Each number is 50 + 12 x the weight over its row's rms, rounded and kept within 0 to 99. Layers, rows and columns count from 0. The size before them is the row's rms in percent of the matrix's.

# down: layer 6 MLP down (transposed), 256x96, rms 0.15, rows 219-255, columns 0-47
# gate: layer 6 MLP gate, 256x96, rms 0.148, rows 220-255, columns 0-47
# up: layer 6 MLP up, 256x96, rms 0.155, rows 220-255, columns 0-47
down219 088:51 80 40 56 38 46 27 64 55 62 17 56 57 40 40 58 54 25 65 74 54 57 72 58 53 36 40 41 43 54 49 56 43 46 46 29 59 57 44 64 70 45 55 50 70 59 47 54
gate220 085:53 60 45 80 49 49 55 31 48 39 53 46 53 41 40 42 57 58 79 39 63 46 52 59 63 62 31 48 47 47 57 62 49 62 87 65 31 56 66 55 47 77 52 32 53 57 54 57
up220 086:53 86 43 42 50 50 30 38 50 45 41 61 51 46 41 64 59 50 61 27 58 51 47 50 57 64 73 73 30 55 65 57 53 57 35 30 38 54 50 54 25 59 59 55 49 55 49 54
down220 098:47 45 76 35 43 47 69 44 57 54 40 58 39 63 67 73 46 77 20 51 50 39 51 39 34 32 54 55 42 29 40 47 55 44 32 46 61 73 60 57 47 29 41 36 37 61 57 28
gate221 098:42 33 44 50 49 54 46 35 47 58 54 34 60 19 46 38 57 51 49 35 50 63 45 52 27 51 50 44 39 67 54 38 42 52 40 58 40 23 52 50 41 45 35 72 51 51 57 61
up221 086:69 45 55 51 33 53 54 57 72 45 33 55 66 45 34 34 43 38 72 53 41 42 44 57 77 59 29 61 52 43 47 36 63 38 58 49 70 44 66 70 74 63 76 40 28 45 46 47
down221 098:44 52 39 50 51 62 61 28 19 48 46 40 42 48 59 56 49 69 36 53 58 45 49 60 34 38 73 48 32 70 68 65 67 53 30 42 26 31 45 52 40 54 18 57 54 51 54 63
gate222 099:58 65 34 47 41 68 47 40 66 33 33 70 54 37 63 46 45 61 54 34 50 41 32 45 51 64 45 51 49 55 66 53 41 29 74 44 56 48 53 62 41 57 59 38 57 62 47 59
up222 107:50 50 61 43 46 42 25 50 62 31 52 67 48 56 67 37 60 37 50 59 41 46 58 60 34 43 51 54 33 49 37 52 35 46 66 54 72 40 40 63 38 64 39 43 36 42 33 46
down222 105:54 49 58 37 44 49 84 37 51 63 47 50 35 75 55 47 51 66 49 57 41 54 64 79 48 50 53 52 53 82 37 38 60 73 50 73 41 47 45 50 47 42 58 47 56 49 81 52
gate223 108:48 52 59 46 51 38 37 45 59 33 29 49 35 43 39 63 51 67 65 60 38 64 59 44 25 45 36 32 31 32 27 34 64 54 67 46 32 34 55 50 39 43 34 51 54 51 35 39
up223 094:34 48 45 50 59 66 61 59 68 48 49 45 53 74 44 61 55 51 56 69 41 44 63 37 68 59 41 52 44 18 43 66 73 60 64 63 52 69 57 41 48 59 73 37 65 48 45 54
down223 096:49 50 60 54 48 38 60 52 23 35 53 41 56 36 41 54 73 43 51 27 52 09 42 68 33 52 46 46 33 65 50 31 31 50 33 43 59 45 61 34 60 57 35 72 61 55 49 27
gate224 097:27 44 61 66 40 49 42 49 51 71 53 55 27 42 59 53 79 66 69 70 46 71 46 41 56 49 56 45 32 58 47 58 46 40 54 40 35 44 48 39 57 67 33 48 56 58 56 30
up224 109:33 47 61 58 63 50 37 37 50 46 56 51 36 55 38 63 64 51 33 77 54 57 30 45 68 41 33 50 56 39 71 53 57 48 48 35 15 43 39 44 65 56 32 51 70 53 51 57
down224 104:47 17 45 52 40 40 62 31 62 61 28 48 54 53 57 48 49 50 28 67 70 61 32 58 55 46 65 51 70 67 46 57 53 50 61 32 46 59 28 60 63 39 69 45 56 25 54 55
gate225 101:59 54 54 47 44 64 32 53 39 55 43 56 40 55 40 41 38 49 36 44 37 53 38 64 72 55 36 55 45 30 53 44 49 29 77 42 56 47 54 55 52 48 63 56 33 61 40 36
up225 100:53 58 60 62 71 54 35 61 25 63 50 52 49 66 69 61 25 38 64 36 39 61 41 71 46 52 49 35 59 43 32 60 63 62 69 62 53 43 57 51 49 37 49 63 55 24 23 46
down225 102:38 43 50 47 61 59 55 39 42 42 30 45 53 32 55 37 32 22 58 43 33 44 62 35 46 43 58 35 48 37 53 56 38 36 49 51 76 65 46 33 47 73 69 59 63 64 61 43
gate226 093:53 59 54 54 31 34 47 37 50 34 46 47 37 40 34 32 59 60 46 55 51 40 64 67 51 40 57 61 42 44 60 41 50 38 67 36 47 58 50 40 45 66 67 48 43 48 53 55
up226 095:58 72 50 60 50 11 58 37 57 38 38 50 63 58 32 49 56 37 33 43 46 59 56 51 42 65 65 53 66 36 60 41 45 41 46 54 52 25 63 49 56 38 60 82 40 51 59 41
down226 100:55 62 66 71 53 65 37 53 58 55 64 60 53 28 50 41 84 31 51 67 44 68 45 52 71 43 66 54 74 36 32 42 45 46 52 51 40 62 42 48 73 47 62 70 34 65 44 54
gate227 096:58 54 40 33 45 50 30 70 52 56 36 64 53 44 55 62 32 54 43 58 53 46 26 43 52 65 43 42 58 60 35 46 37 50 47 60 68 55 45 51 60 46 67 60 60 78 51 52
up227 095:41 41 38 50 53 48 70 34 84 53 79 48 28 73 59 46 58 50 53 64 44 72 47 41 50 43 54 61 65 37 51 70 31 62 52 59 45 30 23 41 64 51 66 39 59 33 62 63
down227 096:69 57 50 52 52 52 49 53 48 83 47 52 59 36 46 44 36 46 38 53 40 55 53 43 32 50 51 48 39 51 52 27 76 50 51 60 43 61 62 71 51 38 33 48 53 47 39 64
gate228 101:58 54 57 56 42 44 34 47 37 45 44 31 48 17 48 45 61 65 26 56 44 57 72 49 47 38 47 44 35 58 64 49 56 53 48 52 92 37 63 50 67 69 43 74 45 53 64 43
up228 102:26 62 35 47 56 64 55 42 51 41 75 56 60 41 50 42 49 51 52 52 68 49 51 58 55 53 53 41 66 56 78 34 61 50 56 48 33 42 60 46 31 69 45 64 68 46 46 64
down228 103:53 56 54 61 60 40 33 41 37 54 55 45 49 60 34 58 72 34 32 30 40 37 50 59 46 44 37 93 63 37 34 42 46 36 78 59 38 61 52 56 62 42 48 59 55 27 47 48
gate229 099:55 36 38 60 38 57 46 57 41 47 72 27 53 43 56 70 38 44 47 60 49 71 47 43 67 58 48 34 49 56 52 47 43 41 61 19 53 69 35 44 72 52 45 59 35 65 63 61
up229 090:51 37 52 47 51 50 48 43 44 52 65 43 58 49 43 38 65 43 43 40 58 23 35 41 62 34 50 35 31 64 55 51 40 36 50 87 41 59 44 40 55 51 57 33 38 51 49 41
down229 100:61 40 35 55 22 42 50 35 61 54 60 54 49 49 48 36 34 63 46 55 47 42 46 39 47 68 41 52 65 51 71 72 25 48 60 46 37 41 50 60 71 45 35 62 50 49 66 41
gate230 106:34 38 53 73 45 65 42 72 58 47 49 63 47 30 15 64 38 50 56 40 71 55 48 52 51 58 43 58 46 46 50 51 37 52 36 45 48 62 51 65 64 43 53 63 40 65 39 74
up230 109:52 46 42 47 44 36 33 45 57 21 55 58 48 39 30 55 60 50 41 38 52 74 63 77 58 50 35 66 51 28 57 51 63 45 35 64 56 39 33 35 64 48 54 41 49 53 46 49
down230 104:59 47 34 18 40 37 67 59 65 37 52 62 42 65 77 69 48 59 34 56 43 50 40 51 59 37 37 63 40 69 39 55 63 65 53 39 66 50 52 51 33 43 53 41 60 44 37 49
gate231 086:40 60 54 50 68 51 52 43 61 41 37 37 44 62 62 44 44 32 49 58 57 38 38 46 28 46 47 56 65 48 33 46 35 58 60 47 69 53 50 49 46 42 16 48 47 59 51 42
up231 088:54 39 67 38 46 22 43 58 19 45 57 45 54 67 67 76 46 39 45 43 28 50 33 61 41 37 36 53 63 35 42 46 67 61 71 50 61 79 38 55 35 33 55 63 62 46 66 31
down231 082:48 40 35 52 59 37 66 25 56 57 55 61 61 22 52 49 69 52 50 55 57 48 55 32 47 61 78 38 54 66 32 50 35 60 32 41 39 45 30 66 46 77 45 35 61 41 27 61
gate232 101:43 45 46 58 32 34 26 64 42 40 51 77 60 34 52 64 63 68 38 37 44 57 81 60 47 38 53 56 26 53 60 47 40 52 51 51 30 47 75 65 33 57 80 57 53 59 45 56
up232 105:46 67 35 59 57 50 57 38 54 42 65 48 59 66 29 51 54 49 51 24 59 61 73 34 54 33 47 38 15 64 65 54 45 55 42 25 68 34 59 51 51 64 55 52 30 62 42 63
down232 099:59 61 49 50 63 46 41 36 48 68 45 22 30 60 41 39 50 46 55 64 57 54 32 54 58 53 65 54 50 54 51 57 53 39 44 40 44 72 52 55 49 51 49 70 37 52 60 30
gate233 103:53 56 37 44 44 55 36 38 36 49 51 28 46 58 78 28 39 61 43 36 58 62 45 45 45 41 46 58 46 45 24 40 62 25 42 40 46 48 48 28 65 52 47 75 47 47 63 56
up233 108:60 57 49 32 41 34 70 44 38 81 45 65 57 46 44 57 55 40 50 39 36 53 56 44 70 40 32 43 63 56 69 38 37 59 48 68 71 56 52 63 46 51 52 40 54 71 36 46
down233 100:73 49 65 28 54 76 62 47 50 51 58 38 57 50 51 42 34 57 38 56 50 38 40 48 57 58 41 30 64 44 49 49 52 34 43 36 55 51 49 61 78 57 31 51 46 54 41 39
gate234 109:45 52 47 47 32 54 38 72 26 45 62 52 53 72 64 58 33 51 73 33 75 49 40 38 58 57 62 77 47 65 56 32 34 26 58 44 46 56 41 59 69 43 46 68 54 50 37 73
up234 110:65 32 55 50 74 41 53 63 33 68 50 51 47 45 55 43 32 61 30 56 58 56 25 66 63 50 60 58 62 47 47 54 61 40 45 53 58 62 53 68 48 47 50 64 64 39 30 71
down234 111:63 54 51 61 38 53 57 60 67 54 40 47 25 55 51 67 48 78 41 53 49 42 44 59 27 24 56 55 34 65 65 68 69 49 53 70 30 51 47 31 53 54 36 76 41 63 56 53
gate235 101:35 62 34 47 26 55 54 55 40 42 45 42 57 44 65 35 40 71 50 42 48 48 53 58 58 45 58 44 61 48 33 65 74 31 41 31 45 61 27 62 51 62 26 61 53 44 49 47
up235 108:55 47 43 40 60 59 36 63 70 53 77 59 70 66 23 62 55 43 50 45 58 60 52 54 61 53 54 56 58 54 52 28 59 41 43 63 47 64 54 53 56 46 54 42 38 49 54 36
down235 107:40 23 60 34 38 46 43 46 51 58 34 45 45 49 88 54 46 85 62 62 31 61 74 54 52 48 71 59 62 51 53 47 52 50 44 59 27 46 44 57 46 68 59 40 50 45 46 52
gate236 098:66 45 65 65 52 46 34 66 58 53 41 55 61 51 63 54 42 36 29 42 49 30 54 42 63 64 72 59 32 65 60 55 50 44 78 60 46 41 41 68 32 58 65 53 41 59 58 29
up236 101:38 43 49 60 49 26 54 28 54 36 67 58 32 34 59 46 36 49 50 44 39 58 27 53 43 27 69 38 40 78 39 45 61 51 56 34 58 59 47 69 32 43 53 38 43 40 62 67
down236 090:53 76 37 50 39 61 57 65 49 61 35 32 50 59 60 54 46 36 54 64 44 38 51 46 50 64 46 49 55 44 64 52 24 40 53 66 68 56 47 47 41 65 39 51 62 62 36 42
gate237 098:44 38 51 40 56 68 57 55 64 40 60 55 28 60 58 43 44 37 40 57 38 47 65 55 62 50 49 48 58 60 58 67 59 47 71 44 40 59 46 66 47 48 50 39 55 57 99 37
up237 094:53 38 51 48 50 59 57 52 21 62 57 39 72 59 38 50 39 52 65 34 42 48 18 47 38 46 43 44 52 48 50 49 43 53 66 33 73 58 43 36 52 56 39 40 47 61 53 71
down237 098:37 47 43 47 41 36 44 41 48 48 38 65 58 56 49 64 72 60 38 52 68 44 42 51 30 61 51 57 57 31 54 63 34 57 34 45 48 61 69 10 65 43 42 37 45 49 44 39
gate238 108:67 29 86 46 47 32 55 50 65 40 35 24 46 43 45 50 24 60 72 48 39 49 64 58 43 58 43 47 41 60 58 48 44 47 39 55 46 32 49 37 63 37 41 35 65 34 58 42
up238 107:43 77 42 32 53 39 59 51 38 55 53 66 47 31 21 61 48 37 45 73 35 44 44 50 53 58 31 48 62 69 60 66 75 61 56 52 58 52 43 63 38 49 26 69 57 50 58 48
down238 107:48 41 53 52 60 45 67 51 50 71 54 57 48 42 59 58 59 57 67 66 60 49 29 59 56 69 80 57 53 52 43 63 67 58 68 38 46 61 39 56 55 48 73 55 56 65 73 30
gate239 098:58 60 54 28 44 58 37 63 61 56 46 43 49 60 37 55 48 62 27 24 53 54 48 63 46 45 53 59 40 68 57 60 40 48 63 61 50 64 70 51 55 50 49 34 35 62 42 58
up239 097:79 53 46 50 60 46 57 63 43 70 52 39 55 82 35 48 49 50 56 42 40 44 62 52 40 55 40 60 58 58 36 44 59 55 48 49 61 71 37 46 62 61 62 66 37 40 34 40
down239 095:51 64 28 35 24 35 62 37 47 44 48 38 61 41 53 43 56 59 47 34 75 48 28 33 46 43 50 36 46 39 72 48 57 36 56 55 40 32 61 35 49 42 30 51 69 61 69 63
gate240 107:47 46 72 57 60 63 53 39 57 58 56 54 49 53 29 51 62 82 50 49 70 76 48 39 68 59 46 24 64 63 61 48 45 17 29 41 51 41 50 33 65 65 41 56 48 43 62 40
up240 111:54 49 58 67 55 47 36 42 48 70 31 57 52 53 44 26 56 79 64 50 68 38 55 55 48 39 70 40 51 30 59 29 58 39 59 37 73 48 37 52 43 54 32 54 75 51 36 48
down240 104:39 60 77 55 32 42 39 67 49 44 64 62 48 71 53 57 62 62 36 61 46 33 60 45 38 60 37 62 65 49 59 59 58 36 46 57 48 51 69 40 62 59 50 49 40 35 47 36
gate241 102:37 56 26 39 41 50 50 28 54 73 49 34 46 66 58 48 47 60 71 70 43 61 48 46 44 59 30 46 39 64 41 54 70 58 38 57 42 51 66 43 60 58 36 45 43 57 47 45
up241 098:60 37 48 41 68 19 59 57 48 35 48 45 59 63 71 52 63 59 44 47 78 34 56 36 60 59 53 51 46 39 45 38 39 33 47 44 48 57 56 55 56 26 51 51 42 58 62 56
down241 098:66 55 45 34 51 37 47 49 40 66 74 30 56 51 69 37 69 28 48 53 37 48 36 54 58 41 43 66 35 57 51 59 38 48 46 63 51 48 46 41 49 61 71 37 40 63 52 38
gate242 100:41 71 43 47 50 50 28 70 61 52 39 64 39 53 53 65 62 56 49 44 38 37 30 38 51 36 43 61 24 62 61 56 55 49 65 52 59 50 49 40 46 42 73 56 35 54 60 68
up242 098:51 36 55 59 50 58 66 31 69 53 59 65 47 51 60 43 67 51 31 49 58 72 26 32 49 50 73 39 50 52 73 51 49 40 41 45 37 52 77 70 42 41 38 62 38 48 41 65
down242 095:41 58 59 67 54 48 53 65 41 47 50 47 32 37 52 63 20 65 70 53 41 40 75 46 50 59 40 48 22 69 56 51 49 53 50 49 50 42 62 53 66 51 46 52 46 36 48 38
gate243 105:49 57 52 41 51 55 39 48 71 51 46 42 37 57 59 42 46 46 37 43 38 53 35 50 49 62 65 33 42 48 43 60 55 30 50 44 34 69 46 55 35 39 46 76 66 55 58 55
up243 103:47 24 29 36 51 55 49 39 35 50 40 38 57 33 26 62 62 38 55 68 49 69 60 45 55 57 39 59 61 36 57 44 60 57 49 50 40 40 41 76 50 66 45 57 57 48 53 43
down243 106:73 33 35 49 53 58 55 54 46 46 35 56 52 45 65 42 55 62 46 78 48 58 67 49 35 55 55 53 52 33 44 50 49 65 47 48 47 33 63 42 61 50 61 52 39 65 62 56
gate244 100:38 31 55 52 70 41 54 50 39 60 66 48 40 58 60 42 58 69 40 35 58 43 42 63 55 39 41 65 60 51 58 57 74 39 58 66 46 39 54 52 34 69 46 47 51 53 54 63
up244 101:53 48 42 63 61 40 67 38 59 38 37 78 50 50 45 58 41 28 68 51 39 58 49 37 44 49 50 42 49 48 42 46 77 60 57 35 39 63 48 52 50 57 53 62 56 49 62 34
down244 106:61 62 58 56 46 28 31 48 71 57 78 29 53 39 64 45 55 57 70 50 49 46 34 41 66 55 71 40 43 48 37 40 57 56 46 53 78 41 36 55 48 39 35 79 55 50 50 47
gate245 093:35 49 57 59 23 74 59 32 61 48 27 31 54 34 55 66 62 53 45 35 58 49 39 62 37 47 31 65 72 57 61 47 39 54 62 51 27 47 39 50 61 24 45 54 68 51 62 55
up245 100:46 43 21 47 44 46 40 37 52 56 71 38 63 54 50 47 33 44 40 54 44 50 55 44 38 47 48 47 64 65 18 42 58 69 65 67 42 50 58 48 48 48 69 51 67 59 41 52
down245 093:63 56 41 66 71 27 65 54 38 24 68 73 41 84 59 61 67 57 46 71 36 49 65 69 55 55 46 45 53 33 43 34 42 75 46 29 39 62 34 60 33 50 44 48 51 54 63 65
gate246 094:51 52 52 48 23 49 60 54 84 63 43 76 33 39 52 41 48 57 54 61 28 65 77 26 50 54 65 45 21 46 39 48 60 21 57 37 55 72 36 66 34 30 55 55 51 62 57 29
up246 094:57 41 58 32 48 36 63 56 61 66 49 17 22 43 67 45 58 56 51 41 45 33 51 61 63 60 40 49 37 58 47 36 38 71 43 72 35 55 46 50 63 60 43 59 42 54 60 63
down246 096:73 64 41 62 44 69 36 58 50 53 58 30 55 32 55 73 64 59 44 49 46 65 49 37 27 56 55 68 52 50 67 38 33 46 53 43 65 45 54 51 66 50 47 32 55 70 52 53
gate247 096:66 36 56 56 49 50 66 42 64 43 27 61 50 47 66 55 60 64 26 58 61 42 56 43 49 57 57 64 41 64 56 23 54 43 61 53 58 32 40 57 80 44 33 36 70 52 42 41
up247 098:45 57 62 55 40 35 42 36 16 54 91 42 35 44 48 47 68 50 57 57 45 47 38 24 54 49 46 44 36 44 49 53 65 46 58 44 39 50 54 38 55 41 55 53 50 53 54 35
down247 092:51 72 52 47 39 34 42 32 44 60 71 41 59 48 34 54 69 73 62 54 47 53 50 50 41 28 68 42 59 50 41 32 43 54 55 56 54 53 55 38 77 41 54 39 55 63 45 60
gate248 095:60 55 31 60 51 39 57 27 58 43 49 49 29 46 56 44 44 44 53 61 61 48 52 65 41 45 40 66 44 53 45 67 69 37 58 38 52 65 61 41 34 60 71 45 68 54 45 52
up248 102:62 44 50 53 42 44 38 49 54 51 49 59 36 55 46 44 50 28 58 56 50 51 25 47 43 45 29 55 31 65 39 59 57 49 51 40 52 42 28 58 72 32 55 31 34 50 38 45
down248 102:38 41 57 50 33 58 76 50 53 33 71 36 43 31 54 45 60 30 69 43 48 49 60 81 52 51 44 50 44 57 38 35 26 59 60 56 59 70 56 45 17 68 80 54 47 58 47 51
gate249 106:44 59 55 50 49 35 44 60 41 44 31 44 32 57 25 40 49 56 42 50 50 50 65 57 61 71 62 34 34 56 50 47 35 40 44 56 53 56 29 57 25 60 48 26 57 44 49 32
up249 100:40 38 38 61 44 83 42 49 28 43 66 40 62 37 51 32 54 58 56 35 42 68 49 49 44 61 55 22 44 57 60 48 30 47 46 45 39 40 40 50 40 57 19 57 62 63 47 34
down249 101:43 53 54 56 37 46 53 42 59 77 39 65 59 53 45 43 58 37 37 45 34 48 34 43 49 43 32 74 40 48 46 54 51 49 45 31 40 52 60 53 45 42 61 66 30 50 55 65
gate250 104:54 48 56 56 54 34 50 60 37 61 36 53 41 53 36 62 31 33 58 66 45 33 64 47 54 49 40 67 49 50 33 39 73 40 53 45 43 37 34 50 54 45 57 52 34 41 32 37
up250 111:50 50 60 67 48 53 65 47 47 73 64 68 60 56 50 53 46 41 51 73 41 62 54 38 62 78 37 48 38 19 43 49 23 33 52 44 36 46 29 67 39 52 49 48 51 47 29 60
down250 105:43 51 48 57 53 57 75 55 60 38 37 52 40 51 45 46 30 74 70 34 55 61 45 53 35 50 46 36 41 40 45 65 50 45 54 29 63 33 51 55 50 46 55 32 12 39 53 46
gate251 106:55 59 45 42 37 53 55 65 52 72 33 55 54 53 28 53 42 53 35 46 56 56 40 36 17 54 61 65 48 55 51 76 49 36 51 54 50 54 63 48 53 65 55 76 52 59 42 29
up251 116:73 82 48 64 41 60 39 48 67 51 30 67 32 65 56 35 45 40 57 47 54 40 35 56 39 59 47 57 48 49 46 58 15 67 57 44 14 36 44 44 62 56 56 51 46 45 62 45
down251 101:67 50 40 37 47 26 61 47 41 38 49 72 62 40 35 61 64 36 30 42 45 33 52 51 58 51 57 54 63 49 32 36 23 61 52 46 30 63 34 54 40 46 53 62 43 44 37 49
gate252 098:46 55 46 59 60 42 40 49 50 40 42 28 62 68 48 70 35 39 69 41 33 61 50 69 41 61 46 58 53 37 32 48 72 63 76 55 19 52 58 59 36 39 42 55 72 76 30 60
up252 091:52 36 32 14 62 41 56 51 57 54 46 58 76 48 34 65 47 39 34 61 68 25 52 67 45 59 36 49 44 59 43 46 64 51 66 45 54 56 54 55 52 44 48 64 58 44 44 57
down252 098:53 26 53 66 47 41 50 41 41 42 42 45 48 70 63 49 60 50 47 66 46 31 43 79 57 43 63 52 35 64 68 49 42 61 33 56 45 55 32 41 57 36 68 23 45 35 65 54
gate253 099:45 30 46 49 39 64 44 70 54 62 54 47 40 59 35 49 38 52 35 60 73 54 60 44 59 62 69 65 67 38 34 42 66 22 58 54 47 41 56 36 56 50 44 70 52 66 47 50
up253 104:53 66 68 40 45 51 49 32 54 56 51 53 43 53 41 72 38 37 46 54 59 48 40 27 45 68 43 54 45 62 43 70 49 52 68 45 33 38 58 46 58 63 51 44 35 46 57 39
down253 104:45 61 43 52 58 35 53 35 53 33 55 54 66 61 34 47 38 43 56 19 63 66 41 70 35 63 43 45 40 13 52 51 65 72 49 29 38 44 45 36 53 36 52 43 63 49 44 63
gate254 102:37 52 31 35 40 44 44 64 61 42 62 37 42 60 48 60 43 36 42 63 32 74 35 42 32 51 50 63 65 46 64 45 47 46 62 53 48 52 47 65 71 49 54 56 62 58 70 45
up254 096:48 40 65 45 61 62 53 51 50 62 62 44 48 60 54 32 44 29 57 59 47 49 59 68 58 64 68 71 50 46 75 48 65 34 72 38 45 44 59 54 60 57 49 33 60 61 43 38
down254 098:72 46 45 62 50 45 42 55 57 60 51 38 58 67 54 51 55 25 50 64 35 44 44 22 39 37 58 60 70 53 35 50 57 65 44 40 56 66 37 64 62 68 50 52 53 60 62 42
gate255 108:63 64 49 30 30 52 39 57 65 93 42 37 44 46 47 43 37 72 51 51 49 46 39 59 46 53 21 48 52 52 34 59 55 64 51 44 66 59 38 58 45 56 45 59 43 48 37 48
up255 110:75 41 44 53 55 32 66 49 43 57 35 70 31 64 45 31 49 62 43 27 54 52 56 54 28 58 55 50 54 48 46 71 53 62 47 55 37 42 39 45 37 47 65 45 59 45 39 49
down255 111:50 59 56 44 46 46 33 51 59 37 45 51 55 53 51 44 65 45 65 35 38 47 59 34 37 30 62 59 59 40 52 35 32 28 53 62 63 63 41 46 38 62 40 44 49 51 48 54